config.yaml
n_layer: 12
d_model: 224
n_kv_head: 4
d_mlp: 448
rope_base: 10000.0
doc_mask: true
Each number is 500 + 50 x the weight over its row's rms, rounded and kept within 0 to 999. Layers, rows and columns count from 0. Numbers have three digits each. The size before them is the row's rms in percent of the matrix's.

# down: layer 9 MLP down (transposed), 448x224, rms 0.0519, rows 189-263, columns 112-167
# gate: layer 9 MLP gate, 448x224, rms 0.0589, rows 190-264, columns 112-167
# up: layer 9 MLP up, 448x224, rms 0.0597, rows 190-264, columns 112-167
down189 100:429456382501384502541446403527406455558557570452560514482497441524509495533540487477534463599516483592532487539506469509531501592404510483529487416444537633474538483523
gate190 104:483445511556452544508505621584521531483505512449469564529424576521465563443432523449465373499487557531549469388606533494465475413469481582473510426500446500491447524492
up190 103:531591431537471493485523526543529515330462519558558533531499565447521514488534573539464468477476490500472521620499607379329399411421531545525492538535435512432526546511
down190 103:487465539478543420567580493404555542506523590438550523507505487510519511481436384607574569428444435482461498504490443516591471467491455462472525534500522540537468458469
gate191 107:447550494442515486498493540477465526548465481527548518527501472493545554471460469605597416547506438516453517496480512492541450502498352543480503484441475459502465493590
up191 105:643514443502470468536529476494540529511465527503539556608542473548589466499399567531398519547461499480464530471462580505488507465485444563466469467440571351514407515497
down191 102:527460516504496528587408516488460527570489407472596460505555496529525516410483495494510510516541448536519475515494545436465479478391385466518480493532555515526454472459
gate192 100:450510552445413577492511558557468529528515494603472489449569504504489471474432452518488583462490514428443592514507476410417458456480443547469508540522478473484606524549
up192 103:377488522511534483555487491486594532408509478516438492498499565490525441605399441477599594449435454472515481490490532530463448553474476541613513449551485524554473576427
down192 105:571559494375557452597525487460509537458561628398436549589544537484472516610482507550534431394499477436512532520546533604553476521476482356581446515517463508516498549481
gate193 096:403464634494444530498519628496496442519489471443454471552587533438508494422413404450386523434367483471552464438536456456499508478476533425526442446514473585505509443471
up193 096:542487387544441524496468523532452551520380611534492534528421484460454482474495470554487547552490515515550462482445507581535510501453537523573477496454530517482476482604
down193 093:464443543471511477489477519477488583464475489439576454526533484497498501387408477516555418555463416462511485525418526523472496473516510465414507532506415449487552530447
gate194 098:437503568573489507511479456521498537450528452535557573559538615536547401541472499524478486560496569489586547428505526498442519545559446480554504472494413569483496479563
up194 104:463469452556601511574487552430510530543489502462516527550515376518528391431462458498466478593603533484451477554473520466544537413482494452430517467504460484627555467507
down194 094:510437540512530522494460605549511468457522544529464529465453480420506552415487482458479596478547473508484515361431539473446516462471516548435497443516541456427445541506
gate195 099:541461547487454407547583534532446568521486367493520556504531457487526481527481535430559500470488503484443453515506432491496535514580563489474472473483473614562531489500
up195 096:468529462566451471512542538550511486516520482498469380509511527423389450443524525497513434570514441491362556460501451475541484503509512595531474421529509511545512476486
down195 101:603490490397390494476395532524403554489556481453492502518531432540431476574478487471508502512480582491516523492497570517459447596495609518476476502462522550439456544537
gate196 097:519595388485491468498527513418509378385440451511610561500482516487463472533503466495485429429509402543473467560499418556475449573540492456528528597432538450464438442535
up196 095:502485547479617546538557543470488470475570566421524507445523501499565547542511401543493523494478456490461475432562557515460465565507508479529573512365464424514519463501
down196 097:483519390497420463527525512468496504492432550581553551465496525544509539548528472489505604502580531476508520541525456552509518570610508595525455503364584398501469477605
gate197 108:478522558575440448532591499531420566549419490497451529482564595444472481416487470511519517439505512515516607514528585492499446521461583561451530585531545518510541441491
up197 098:620555586583458431535559539514442536526551523465423502539440449471513541477566560521442523558406485474500512432445455448492520536418544464538446438558548393449563494567
down197 101:433524533509487498393511585525511527485502345525523534482580516533460467511511545543574423426507498557501474467441520424503480593490587473473562571451489461546463519423
gate198 105:406507570509513382483556500480487470505495515466468511412562521543544535500464528547523386512423431568486448532457456541538575547444448495469449472502519487553480513525
up198 110:529545525506571509505489484521591459596471542489547594521447514602571450429570517488475554402544549478455470457505518419573413479503506458494523458518507471561520449392
down198 107:449548533468489437487420543616638490580503431475640490562554491422505430491564538400508465601563501482502529531498512456459486519500436457500492543404485501529551432413
gate199 107:397532471446502508548595450466376528446500462457563569473519467468431611496464497548475482535466552360534457482563498464530436586408516391405472499453553520555598385568
up199 111:520499467537479597517454487482492546544565408440528570553502540518512489597508440427435460676534501489520384511494577460571535450473575436530473502433568467507626504593
down199 108:440568403519430450488470426506470573513494602530428515498543530432493478487525413508412512472593520453547440469538579474571461458405455466451442473569414513572531330631
gate200 101:446484570564527436540512534475589525537443532552529542555483482488383495447484492465581488605498537484440459545456509514543521481525586504473481510450459546475508481447
up200 095:528521558543398486439488562587470544530481455569517456511496476529511499519466475514387518481441438535488522485593491479437518430493490595487536459558493576515474507444
down200 096:483546455461529448493460409437446462503479528404503504513525499536579493474536551586563467521538520551494471441574452589573454543524480498516505473494504470518496532624
gate201 099:452547539523473529476399607509497523468417464436529550502562556453416459594514444453554517529518501643475510554482657477465511564484513487529492561459477469597511582547
up201 094:559462524533513571441493531551468466502442519542474524476527535560494494537465483546505459442517477530399490516436533558487497502462536461503475395399536530419533520433
down201 098:451482543433476450534505548555455393517477534452497524508454515440476513527456441507511509475424578502520523399405550512505570596515481471370524473381457450553545446544
gate202 100:435508463530525490513467498539519485462413455488579538441466524483427490522449380534468503534581498473493430492466529503551508499508430527485550473487507470445503480451
up202 090:510440528399548447425539516566456517478416476561551487511467429477564541449581513515527482431544451615561565574495508429478472484469504556496405495475418542489599440548
down202 095:497535483525467560446502536459526492534471553598496561486605564524528520488480561513469507575558497489485495505565526557507568477488534524518498458491456472487545585436
gate203 103:478515558501392515472586464509492603498571465473457501568514553444458581458418543498505573516502525432523397450525493537430508533499463462464509633410561529572547454457
up203 099:521461418536496545418473566579442539553567467533501478489534431526475435527500609468509484430493554572518555511473571526534579528474471523574480475498525397478570544593
down203 106:577463500464564513462453517531553453497499517481452504458465571510397553504499557503552498461514561518470514534490483480587466529471383468469473533594459416554499497503
gate204 105:487549521483410415507538447446459465478576484483535427568500451464485569516464479667450484511487457474481483490481569464505432454452607484480436454485538512549550515594
up204 098:540584622528479449513415482438431437463467532548533469462441479482533533513542669441517584540518516535520523517395530469512528520408427403479538441495546455492485555462
down204 101:460498428440562529360505477466474489524519522524465564547428491549522432518401533514507507446500493507558534523520437539520434482525513536534395497513561469483441520498
gate205 096:501493494532529529513544517514458505502497522431517528409427508495485538525440533420555539572503453475553464525518494514532430455499472457577569495435525534504471511530
up205 091:437498528476575491551593517539573487447496512523549515475536534502552534472498448428460444523488491523520552488493499408490431487516506492436633406481413462506583555466
down205 092:525579466532491513497522506577540521450570498547507515523517488417506558432502484544519489586508468535480493457506456556486440546451525525432504495606446494467560577562
gate206 101:460586558488540470502502400479598490533446496553527537476503394438458433504526528599440483544477574522529485512459468489527475508477508524558477574450531501482525483435
up206 099:490449520506451555583424508535470498501502478520502544462554507532434484549501510492481483523470522472529486497527542490436423584488504451594543529509563531571470529479
down206 092:554493514546464429512558554443368432510459406533508453431498558541485510541516489511508545493517444546565434500518527556473557513486501461537599503698521524462414515542
gate207 102:570466435506488434507485466460498435601504490570562532382489437476428467539446508439499479445545546477512535529585480463543479517594499543480528516484457493631507540496
up207 097:556544504513528525593569453434580477550508485482501415569572546442476447518577500461534511429415473423459585386533453456515464543555554487484551505489522497505569487578
down207 096:475480565488542427368527473481518612494527475514419526509554509574472631461470469501510497525492439499447442519507441520453536502472416452479497551452476478525511536410
gate208 096:537589525436490495496504447547459592439421497516511522516543517466555502509578503451522502476511525549479481620444509355458467532458503495508519425544575544553631422544
up208 094:524478541479536558522489477534508550524550495504443441555491525489563552453581541487547450461582444541468467477658547440513564558536518448578411404504445438428484498489
down208 094:497466512494549517421544516490582402528493541564531585459595542495502490557515566519548602503396541460567498489516420575548418429564486473531531513501526576476442478384
gate209 100:478497499486528531490508503527477521460481459559468466532569444500442488514524386463449523557506532515565452491570480541456599527485537521492450522511407412553564561501
up209 096:575414526460559501460605420481529475487503483477500468535534457450498488520551524469532541572582524577602490537499545440457514624451454446466534553543504550474452492452
down209 097:477578524511465496505444440546572480545465426510476556508505515542499484497456566546512478497390483430433504489545503443465448524509534506577438447468557358584558487464
gate210 096:438517511493537524560493465451537504467492479423612485498489492595451554544432523498468478499496516423582495465538566474436599513441482548556512500476507559601434499467
up210 100:473563519437437565502567452455436474463530489511566425555496473451512602375589489474460472545508574530547506585467531404478491497598488491432514453428439406556499540517
down210 102:487556484531534528572515550482478506489616504540483454534517453528552586467427539432469541398525599497513476435534587509473537586323474416575510550543557447601523490526
gate211 098:533594545523480506459481609555603541458490542519485482562570569505527531489473449489447479529484483535534482412461447478530479531469458573445417488500494387439503529538
up211 110:506492498596548481552520578467486421466531551433523477497512411529609529510521616570509497457520532511530566553463632484516430501469476523469496490514543436528577457581
down211 108:465508446512440567612507444492484403443559510521548543474442428506509495475538608578426553460483535520527535471467579540517503538485529498524521509525592424567526466526
gate212 105:586470492480480455483474438551395523561423474490442519509630496411571575482482451468539444385580451538515555483509408523475507505539519485513456481405478474392541457516
up212 102:486478453508460568495464525420400543495501480590499533599483485469518460456450523553552503463467507556474495506504513477551499469455461401581422491539547482508438503384
down212 102:452529410476513488541536524497420443418495435510563593480556495497453465499499506430471532475512570545465489458442532474536409548572428523527574564642503449507506471440
gate213 094:592522436423594475497492460489584488481474454432535483491547471514436557469528463514575466442511527464561478482566542531483452488543451501507547549406442573446520630547
up213 094:556568440535507532486527465560517417499379473497483486466538457594501517582481462579535469484423505432519445572513457460531543425446504525481477458548580493559518545524
down213 088:497622439588550490501500493585506425518591537458496567458429462482479583501519519459450519483447530480519537476467567473474459502514382545543575436320496555467544498418
gate214 097:555396543459502468562544517469390537530488497463528515546559600458461590457468488455427471479531557522548522518504455437475452560530547431475507475445537555483522620590
up214 099:478443546504510537592513397427623532581509581505468533454395601517415439434508537484538442549439524589531486461560525454499559499464521500413468543506613536477501491423
down214 098:497570489476515492474452466543451491450488498484502557535516433498534570511538507578469499522596458566549583469492403517478433511526435456470489487509484417480520488581
gate215 101:500515577558500500493500482534471512436504532508540530449559529466557500507497471417458456544561563518570487493568461457530474573499514474557464529570556594523483455510
up215 101:504517527498556548511498428406479563506410511531621501533488571513397379492498465445511566459494603543441540478477509446530491504546504507499516571533541545456453473495
down215 102:458509502492405519377442513492441491541568591502540536422523581483538577489497511486522543485614536518534442444452552585489487470567470481479503498620470513549464498443
gate216 098:461476498404518506414573590559522486521508420544443534483563504503547486512466455493489493473612504488395514559474534497543518482473580515524579531590469553506554431515
up216 100:461540512447451490493448534452541528514394519453434408530431558468538474517514521554556481528554461485532566466441508438478460509577541500590523489488483498539541410464
down216 106:493550428518528444604493441509443580436562455530493508429540553401503510541477523522467509548478573476557440528557500476472545524478352550542519542536517544499540512423
gate217 098:532414536452444505490449525533571493602444529560569524482427488517535442478521484564429444418519492533551566479422496498610491601455451460462512471487543529464469479496
up217 095:493495429463525457481424482533463501522584502553609523443473444497359532641516470494548456425514546491483474469446474445526483514520491553481527453539474531444419482495
down217 087:380507454472476463462463559489493419477431586623474459471521471421508478441484533493529501552523463537536397510578495515521435503522472545421475544371602497487607500499
gate218 097:516522550514438550469502528429501469492465499509450441488495506463375492497526455477506454486537527480467505531526576487457424435466478521515612480492496346436513522502
up218 098:522537561499469482484549471510463526453449481474512544579448555492510503471448625327495477460498538596489529526525431585446476597488485567446517583530556469450559548489
down218 098:490442410513487620552523515584496451473533426503578523581482516534578499576368526495437461615567483520509521521487550544504481510528561482468466477669547577492443493477
gate219 092:529446390402586527528426540507485500548490455525489540422466462539486571534493527495430543607518484472476481533507611629536517534492470491460488567407504546418473485557
up219 094:601459552456448402484532462492433558469510458548485530495467503516462512536542491502500579459534468454509521529466451499511515456478541558539512617400477452475501478515
down219 095:445468590534457499486443499520541557471464520496578359517537481497592492512510543500531432573518455445500495509532517456495514499470591509408529517543463463516349490509
gate220 100:561532571496458437513486502570588416550496447517566438607418493507480524495472530533587493492504471562524485530525557495440510435521527434496515596506465484490486459617
up220 095:416504468547435489439480435521451424516570452512558422544456483452449455479540533584584435515463530573446438511483535482551609502500476539450517512496404566560477478513
down220 096:565428524394513506461521554407468487528448548473405455508525499566577567465518521473515542512438494538536476517571477563561560547382418453518637605531584638464558527453
gate221 090:459518501564454493524520459526446535511398393573581526485496514450506507507570537467444477572462441519449572493548463399553449519515500579480626512578392608483471452471
up221 099:466411531501513471593533531467490495559462469517504548550407487384479540460553452521590536518496529513502475521503521539551500526498549557438468418558521542554448529522
down221 085:582473527501441516498539512433596450459529581444553492426504548503437521410529475586483553447439422402530475493591537528479496496543391506557485473730456578506555448478
gate222 104:466500585527519477538506590487466543445523432562494597514498551463489472419487539481404516531551583508458543575526561465383551548585500492499517387381515534565534578449
up222 102:489578535574519413510554396405498445512506546558354393586477467511570487517533392529482454502453462467376519496496553429548415488446498460467565502508470514510438500578
down222 102:448423467500527456529495483501517615512491451597605477508558502526436538536459492525544510479493489486520553583500560445493477375563472510494540481594493532568599477514
gate223 103:542610489525487447393498497423492479492507540495522540464458537464465514436520440516480467477493291467455439507520542485421508600483492456565553434484417485512514503460
up223 107:509470486533505618357487516528419535507441522566588503512564435535531499587528470451561547519484486474429504492516503497440574513528587495580462384551496558432507503464
down223 108:541487562505503470523507441625539480475463469581462509454467535472518487524485536518498476493490633501421464457510424461536538550509492509515451546488542517595520510518
gate224 098:529507533386480485612540529579466564503536549582462487480540494503440467552507516425475438431485577500638498459462555508408498512404460547485496481522533458413501493476
up224 104:575523437558541459426383425546484525531418569480539491417464463551615509486513458530464468488483509508585461350504645542400520559518414527472506519423427531481454537519
down224 105:474422539508469523464471451484503455412434443560490523374533622499502491449512559474466516512511441459510462434506553505455507504466432476561460596555398484411453531599
gate225 109:559512497535533466532624464563483519428485412429495524541577531517533473517506531499471470502562495568393592517509520455434517539522565488500534455508447408559516470620
up225 101:507397480497455551509517488470383470468492478483490506569427556458444547488524508491502519487595450529451535577581546438391430538526442528568498492506496494419473618584
down225 099:448620550558460488492473558556455488499552396474502497474580458531533444544574396523522450521342518440511446487517513433540530518464605483532475489576529485540450511478
gate226 096:422452517455531525480541545510522491469497473515374468432524498391490481399533455543429448460533495512376504455496553520522524508506459481567518443503409540488531559529
up226 099:508459452502593555470495500462489506496518593457536481483543402517477514532438432560475530466562414481532525501502500534580508510509515503435484439480606462379497511436
down226 098:444526489543473593528626522482532566422485435519554523556471488441546459426573499498473472563499475546469515442543539477497534482450455514539470441552516523418603498530
gate227 094:468562519432430431506557601524543509547517558412515488478447542498493470524528507458502482553485571546524472551493477491549539448499498550376435538507435509439498486527
up227 099:392445588486568504429628485541479501514500533431520578520525517479465504487496471425472479562539502477466520505508523449517454438512542518535541534568424557566604471447
down227 095:462493487520496531543559532407537512426527523487587564436510454480418437513548489529481515468511499481540577507588476482382515485521564435465502451584549394512555544570
gate228 101:510510569479463437489521490517499540488508599415485445455506509476467474457490496574485479645483625558555506431578548503634509551489482492484421500494501578524557509566
up228 103:514549499600490467474507464509463445478574542526462642524440565432488526505533526487470503451467549581546535529572460472519512479463505499584489533549458478465559501541
down228 104:575518496399530431496487454525411549524465455355526571468532548485499434533549533484502462673594452510519498567551488461380479555505504470533430487553494436480493435529
gate229 098:483437466504482454531472563464577523521536402427450527550439543429591560482369569439546468536602468561532489516450477501539430573412530478490501469514521403528525481423
up229 101:545557510534488480500543549483456511462549460521508436528427480522492428474517498513573465469538458542482424538464556430627520431465501570501507496451457490465460540449
down229 104:563600518530551529589541431479547502511475431475516550485424460424532381377483493525592507481469526414438490456567451452533525501586584505559447481430501488552542449676
gate230 099:502475477508450452465505478458418500521410539471548417483476483437398487503525442591494498485599480417497471485479505433496528518494350493515463525455402545490484465498
up230 100:462459560506462526479476483420471449576468522495520422441487421514509402475480522476526505462511478536563421502487465516464423524464476464416482593482548547491594478479
down230 089:541401526496489533604350538581429511483514487448493461535531519466471490434496551505602451482477492534464412565530552472433520517606546465472511453553408460503468584502
gate231 093:483466470443481432437484518483450471467576492562479497573546485372455544500450430448542468516528492464439497507526498421424559555429487529576574425476472449544487440474
up231 089:557570499525464452559529455559484544546461547487472494530564562544483535583537462467484492543430448409425508618342543485400520442523556496468481490462439555506487507565
down231 092:464306538458492537438470516434524451438556643426451460432515516550531480433420462564528460497546505498489494391615452531616462450532457451483544509491490469478521387516
gate232 096:517412488491486440473462481486533485539562542519436571527521520476478524468543474544407510425611566533436501583576595479498475536474529572373540482515457498443528471520
up232 096:470523567410491461511452541459427568556502489529528497498487505521490599538526430575548477518568449494472536492382476519466580388553453589537515509571623468451510524425
down232 100:447504383472607568445476488497510561458437476555425461498558520499515551463429516414497589553533474625563479575572545513478497643448505468404479462508503489421452541535
gate233 096:522626488530490504486437507480492449527447528576544527533476478515557489484456518375553462510593476547617503496550478562443541549536491549479415491455507444523440524530
up233 110:556491508604477518537477483369559486402493426534493593593530509481438483457524397477456491535461536493431312459489535519448500503516555487412521466546444481411545545457
down233 103:492519474549542469425438479565491587555519571423437471512479435463420512561557523458469546431472482505492495474531509448509450529636551495434449492302545533501531588539
gate234 104:471500567523596486526588493510483568531525430578532482462539565474428348461445476566583445562460533545518489547424543491508452470473443509582451528515465513501497472484
up234 100:465601457498455469480520433399554511470455460569456523433653593421576453472519490470561518562467471474457517536468553520508412497482504549519559519532432462565485463500
down234 095:484496436587499505559529518598518527512501484460474450506430483515570467530465477527535446422456562539504427460470504510601517537466482445552466519610495453526501475476
gate235 095:444479502521605500538480474495514591471548424554514480570481491425523512521534441516543566491419485465532450550387494537516522432499480406437521588481515593462487521505
up235 093:419582478455511480562444491483479371443481442444457540511444424515508487555482523446474624513534453490530536525548521479468484483493511557468494509458532519516481525531
down235 092:522487536471449480466500507483554462536480547476462498533599488525496481510486411559508480445454515420455450425450584563482520523484469488489517511399489456523510454461
gate236 097:503445535509513491463418493542520451499459449462553564522524465495544565497504440506484412533432417486551481532478556539491481517444434515471553377606495497461602457387
up236 095:473518411593447540570553548479493572496551569606468557515547457475516523534547539451521470461462462474479457405490542489435512464510480581512445569519496463494470460577
down236 093:433456537417480503537522419499442536562491495417511554495498406476546482472401487523482496510522558447562456467424446524559488479467514395554447455451490428493439468478
gate237 100:482557489462377509533511470469460518515457517461518586474516526456486533441470449529472493537424491531503555491506512512598385513591556538496521471493578599440492464523
up237 096:477501458479549529372492591510458498582490580496435467530486530563579448525470564482589488483582526531468431492510617477581543554424449444522528506476476530558511562552
down237 096:530465556514442531510467426430546544481465422506518587501495467465477423444540425446504492462494492564562522505567508434573438441656605601477503452358503505479475477541
gate238 105:527536599499487548430511476504450406523468484460510521481459448557520508405489535415500507491466472455533577544497432499516580473534587541467528544423468472490494495470
up238 102:582587597602435600471476586529440584494485491550500425494514470417541431536571529433504541435572404494408493467483492552502498558515582514536532468542454504419465479525
down238 101:500491502470507607506521455505375496578571480475501436479498517561432530444466538421444524483466433547553531440588562594576509554475559452397547459428540559492484548538
gate239 100:494450444544491470496471510439504523525472394468456443461476583569469535535454548518449486582496516437466479479568585541543565592516469371489491587523464479550472491486
up239 097:458535495501504498507519496463483498476429366618547562546566499448447519521478455464523494518514550550503510528469513473567557492442538463491443507487486549571422531479
down239 097:517540539463542452424484547534522527511511617525498570502463444528525583439540408517452516540467526453492476527451554429535527540532501387442493365560554552498554479516
gate240 100:571533465442454440561520559395466534524512511486430537504527517514468489448495494535587435581561556441513540501511444510592577492524553407520422460562507428481464460447
up240 100:509484474554463404562501489421482507470556464485490498466426526516529446491516517437371558428452456500574461606561540541532531519464590500398506582418504356574515559512
down240 098:523502501438509417523509525430447557486539451524462506422496535509489526552487468479445486473434519443574581501500435471445501459445501467451439506487517537543490431606
gate241 097:536476476547438456530491445602558490598405413563559449511475492459482563593467540440521499440588441504533511479525520442461456439476464545491459444495408477561497441561
up241 099:552467502476510486531541481474460485436501489479495539494504533495436480510528466557545456414538519499504512549477424470545531512492502482459517562474455488491470504468
down241 100:538504441407534490568425535485506525514492470475537555528624427498466478482557467517440532536551444535500431482561436500571478504424562423527523441474612509514501486480
gate242 102:406498440581434551495455470509479560540451468485502548513475578378466440461419530486470511407466522508540544505546381539499529489463465494586528514487467512534553508422
up242 107:516482424493479645540495567461507554462456504467442570519373537473513473530522462451502522489481547512531481403443504620556520431481452491506534525472434541472451505459
down242 106:565514516527474504558530454472503466589448554542523526440440365470518472511538413569534404450502466416435454476549581549569586410464550526396498476578459567532463559459
gate243 100:479552498559543449483558551489461580562451549520489605538512483445359499501535580561541425524546430445550516463491410526487480545466504475553465530438479562430479511502
up243 107:578456439416474511574527539442436485610548457477484442529384436551555427497548593544532432491511513526480524446432448544473499500532576474518475528537512575475493474463
down243 105:369481526442508527539471403472452483465637753531482537502445578471570428479562473468521451497550450546578470511395488547482503479560528488493556618494464515476473477521
gate244 102:511514513505489462436513509515488487471527444579435465453435474433499497404425435530465486543557530616575458470624552423584467456433571454468491502482508426465499510507
up244 100:427509573469554494507500462540553599464488483547453503516524551487510439477529530464410448502524519568469507466555457540536477579511499530538483473485508383487591398475
down244 099:510593583509430514475492534404414536610530526547507581522506517496528458526556550469466527446347543481444507458455561571430491595481546459439492491435447479568429512382
gate245 102:536596536509450525516561616631476525500574443460467512483566534483605495479498548525561506475528477481447601457499536526488459428471469450479540449501506375523515494499
up245 101:581479540566442501419505538493447537586474500547468431434468440597577541441517528508527619485409498471501506516583587535527515466534549531560624510515448466661493488478
down245 104:550532560598485519573412471576411462543571530480549503522533423443541521663485540520438430514558460506499495498531558595543563478445530582553490575428498573541456437457
gate246 097:440433554477507491471521497460450521535414555508565517466489365498489598455477522476584529450536534533522536522534475489518389474532537477397544489604477478501498469439
up246 099:396527499521485560505547547481461501553479555503410470487484526417505542459394519494409449442527471508467511512476422506441476483480434393492601457575535428496569520567
down246 098:436440515581510541516531506446516499507509546475529499521502422527580364518501482478504468513512509440444438409555473479486385533637443503521483531291472472522431552485
gate247 095:507557510519487459509551411532504482499492394522560528601569496494476454563434512488495531484489430523523440571441529514608554478476625551564429550451502474476419586463
up247 084:528580423514504592555552428480562500516513554453468417467468509448487535538496423377641408547550592623494492488558571570584487497500557483533516432484521585458467522501
down247 084:491390574479515503543464511400452543512457435515516506558416477537507504510521500598524554506422473467486456515428493547332531486576372504479497489505515476560627538518
gate248 102:429584609552501493418531474592394495516629545475577471444555480547507574424467528445438401524510478535517593469512449410485521608452435462540577452531447484623562477487
up248 107:406403520491513502477420559505481481465563411427485539471533528398556482440466459502416419500579504530522470495536468508457410492504528423532544380541351525486470544481
down248 108:451470543549485531513493466577499497561551535524539416536481526526525531520457505529515416470587507439521418508515470553385472461513548559464543513461393514504508562473
gate249 084:550407542440431495454450530444460452531488567502460453638453483433416477453491411564536475331425434552570602448443566452565441532623539503416481559483528498529522607543
up249 084:502546486401542492529412480527561413413503495421498454468570507626550492596603529463529424459513501565511474526508534554435583489484475501492536405554575496450469489543
down249 087:481519517584547551441613487508526602509488598474460522387520576457566541529437491506537482601520613456454465541590566479473435475439455511479475543688470506500554444465
gate250 096:445485465532557547517507561517501500417444416520527466475600379581497449479393510501487449462538551513519470523504567585485497529435540451521498555448426594497479518425
up250 100:438492475523513482448557485584440524510554525493528509574466482489440571535482443514452498477525488574473458435469589527496441362463584549488453395495493508512509601466
down250 102:496588559493457491517508482526555493499546442458558478545494504436472536394467479536561402514398541437561459434505487478537562481532505463504489549483491535483545486552
gate251 105:483443549576578588439497516472566497520557530507536477492509506543428523504513540499451506532428609469486527448417462500461553450543533519417548409463509484577427469478
up251 103:565528476506488532491521504490549478425456499532520525475540508485452521527526450647521468425515419460447556458508506477492591455465460544511531528509580549456484478606
down251 105:433534576570527521471549425475578525486515526594470553504500474420502600573639437506515540434478476541408511509529544542443483459493397464476468473320515463451492526462
gate252 104:563528532516488490526511543388573446559508439556472473522564491539478415547435500537550421520494502479538546541520489459387492461556509480382485499472473481483512477455
up252 099:460501546617469398497512613414415514528491529497411361446394539530433549492610489529419564481494449521490465465427474565520477484524369478517527468418527510536533574549
down252 104:400491481562484501551436569511476481456449532559494471462502452447477466531509526450445476476562465471505456453510460543449546507579479459418483476470476494531494647362
gate253 095:483531468628477500410497491525413571467488528501487494501476489468548517450519561575415483464505464492511528538565457523493461565462434445538488544432537422466492519570
up253 108:599507584504608450578477511463478542433528465532462519501473597465581481555483498367571530511526432514509569568533415461384440531491499534473437446522408504501457526441
down253 108:549491522582439407418482540525484516540509469534355529452483532517540470473550468494414445522455507493513519451583510529454501574470478473630444591496557426535474451595
gate254 092:474427659571487522504463505538544504540538524506435473498525551488434548462455409480413465474519466535534571522449494451432494549469443461526359526409569526514425523535
up254 109:598528398459424441394552463425549489463469419456607546552526515513539574534475522544490469485541492483531519499562505531483487360483505470490528492495490538491498436452
down254 103:565466505540444427523437550544580465507565369510498526471553539415471482481488520502466511395503495456447582502479427511428485457473434483494469527419509478545386404527
gate255 101:411470489479488441480516577519516458460505504508496499443469423487501568554580490459372363591495422499560553430506493558452518429513559484532494411448482523542525428602
up255 102:486512504532539520531482507572471592461453536598582617450497567459445479439462564558540394521557507424504575472564530554434514576413463372649474471522504519421468495553
down255 104:509465554485496536533429500444552485520442542509532556483484465489489544500558516493360560454421464570509558509543540469499544489522518372565448522691656453435490482481
gate256 089:483521509575589440478645499481521599466537508458514481471620522389458456479449482509526471563410453570492543539539506440569475400508511493423493520488512485568582488404
up256 106:540495527510485524489409570542389455513469471430523531581436438564548649569417543417485447471533525460483523546514497592398469505398475513504481486495493549528612515540
down256 097:450430546485565507460506533529402546474501522471465404403532420543527542521483452472534530471409557461512523491555603528446552452463497492409486505260440468519524494389
gate257 103:471504426523442484491495481429486530559464499486502524414490459535536508543531555433515530531519454417526470537535588494500449449502506508499451542438496414472441581502
up257 101:503465598485471428550380568533532459516447577384538576471359430479544485464459569571479575443404390487571554484535367487464526470515472413508448490485481538538555510474
down257 094:547563555575563537435521490457475537415512541464512476498494543431520486494558514514486541409541499595452456539422545424498500506449584550521454450381526446545460564526
gate258 096:512461562454498438409457486460576516523503507519508542517490420597470512538430492503402556525444460574584433501483635475519501473591561572520466437430556550506590563473
up258 101:535421551521435509438528364506500452463501521472495506486463433481521443595436435452433531532551564482548466529581444497445543465532548518486537472558507512574574470529
down258 103:498464463455614533504449523490488509545589516534407518497546460494479504529489551451392522448558461508463504480537448462508526488519543543476460496531504465517469522421
gate259 105:541644579520542454517556461498550549499456504516642568536594482446476462462505462450537477504455399553478532475489548590452473558549546457554471470487491511467498513482
up259 096:540567412464567441479493554457423535544592545559452562501594518509459573474474519415491453487528484540558533464409441534482509568499512506465522499549586526537452480446
down259 098:530467527564513508520370520515425519539545393484502523527475575451520570549451605521533412602539471497458473502512502516488482431505659506509541518727567511517422561505
gate260 094:498480554548457331570523548464472548524569497450528431566501505471509444499434537519530552512581488522580525494457364533562441482468552506482425460525477423492449444559
up260 095:549427569494544517561506454499540514524468435522497468538541442555494435494512498490467494455541497446506466484502502513460525463587512536442480528461596498447521541529
down260 091:567505597461517383514465498544448585489455427572394550573458555490409431547583445477515566514562482446572493545496557497526468471409492548557435499339470506630474493575
gate261 102:429436517558395514462512483486463533490508513557416479482499497448556602405465547404593514579514522592454523564474496538458404539470491391495462527519527531480512479577
up261 098:534480506490430515552532476456535476484545530420518508519481539592506431543533479570551502569608560508513521515446553519474558480515612512516385498483528512570413487568
down261 092:519504530515552482489459535559536495394572470488569537562458544489483502499504529573500507526515471544574602505560541532511531470528454521518591518601445531496496499532
gate262 095:421437443439550520479507527429488520521527522516473489484526527552488567478455508479552485456471521464535470592518514403491443491525442459451565517598488574424586489464
up262 093:539542510540580543378601527566556467478511506488564450466476487492506466521480469567504539462491445578402497399477501460463472416487488498607483523438494594501475559477
down262 094:486501551515491506537488392390449457567595479528481593484456613501491593512544515497557434535486607429488447576430479518522577556521526455440519546362485518503563464491
gate263 098:499641512547525454487426508492469488534411491565620544393494578537525426564514509594485487619507460505565426455574428528540499481424431530450445568531405465552470510585
up263 099:503462486462538603561480506453529540508562521502444418515498475461386525452544505510528371525481490549462499467516522486513570439562472593450556434576559465583463577452
down263 098:478586432548472481406508525624541470478551460453515517475451487501550532458422460461440573421508515463524460407568462575531468510523554558649491422459563519469499448492
gate264 100:488492505475493507484593547663543501553521564516560468492456529502569466462447584589497510544544492489499529539504576521581500404497472509583484414535491497461576465562
up264 101:570542490538482534439444499617455441375491493428545548487498492482468448588522538442468514564481416551561517545618509453471480497492498458478575485517489504529449533521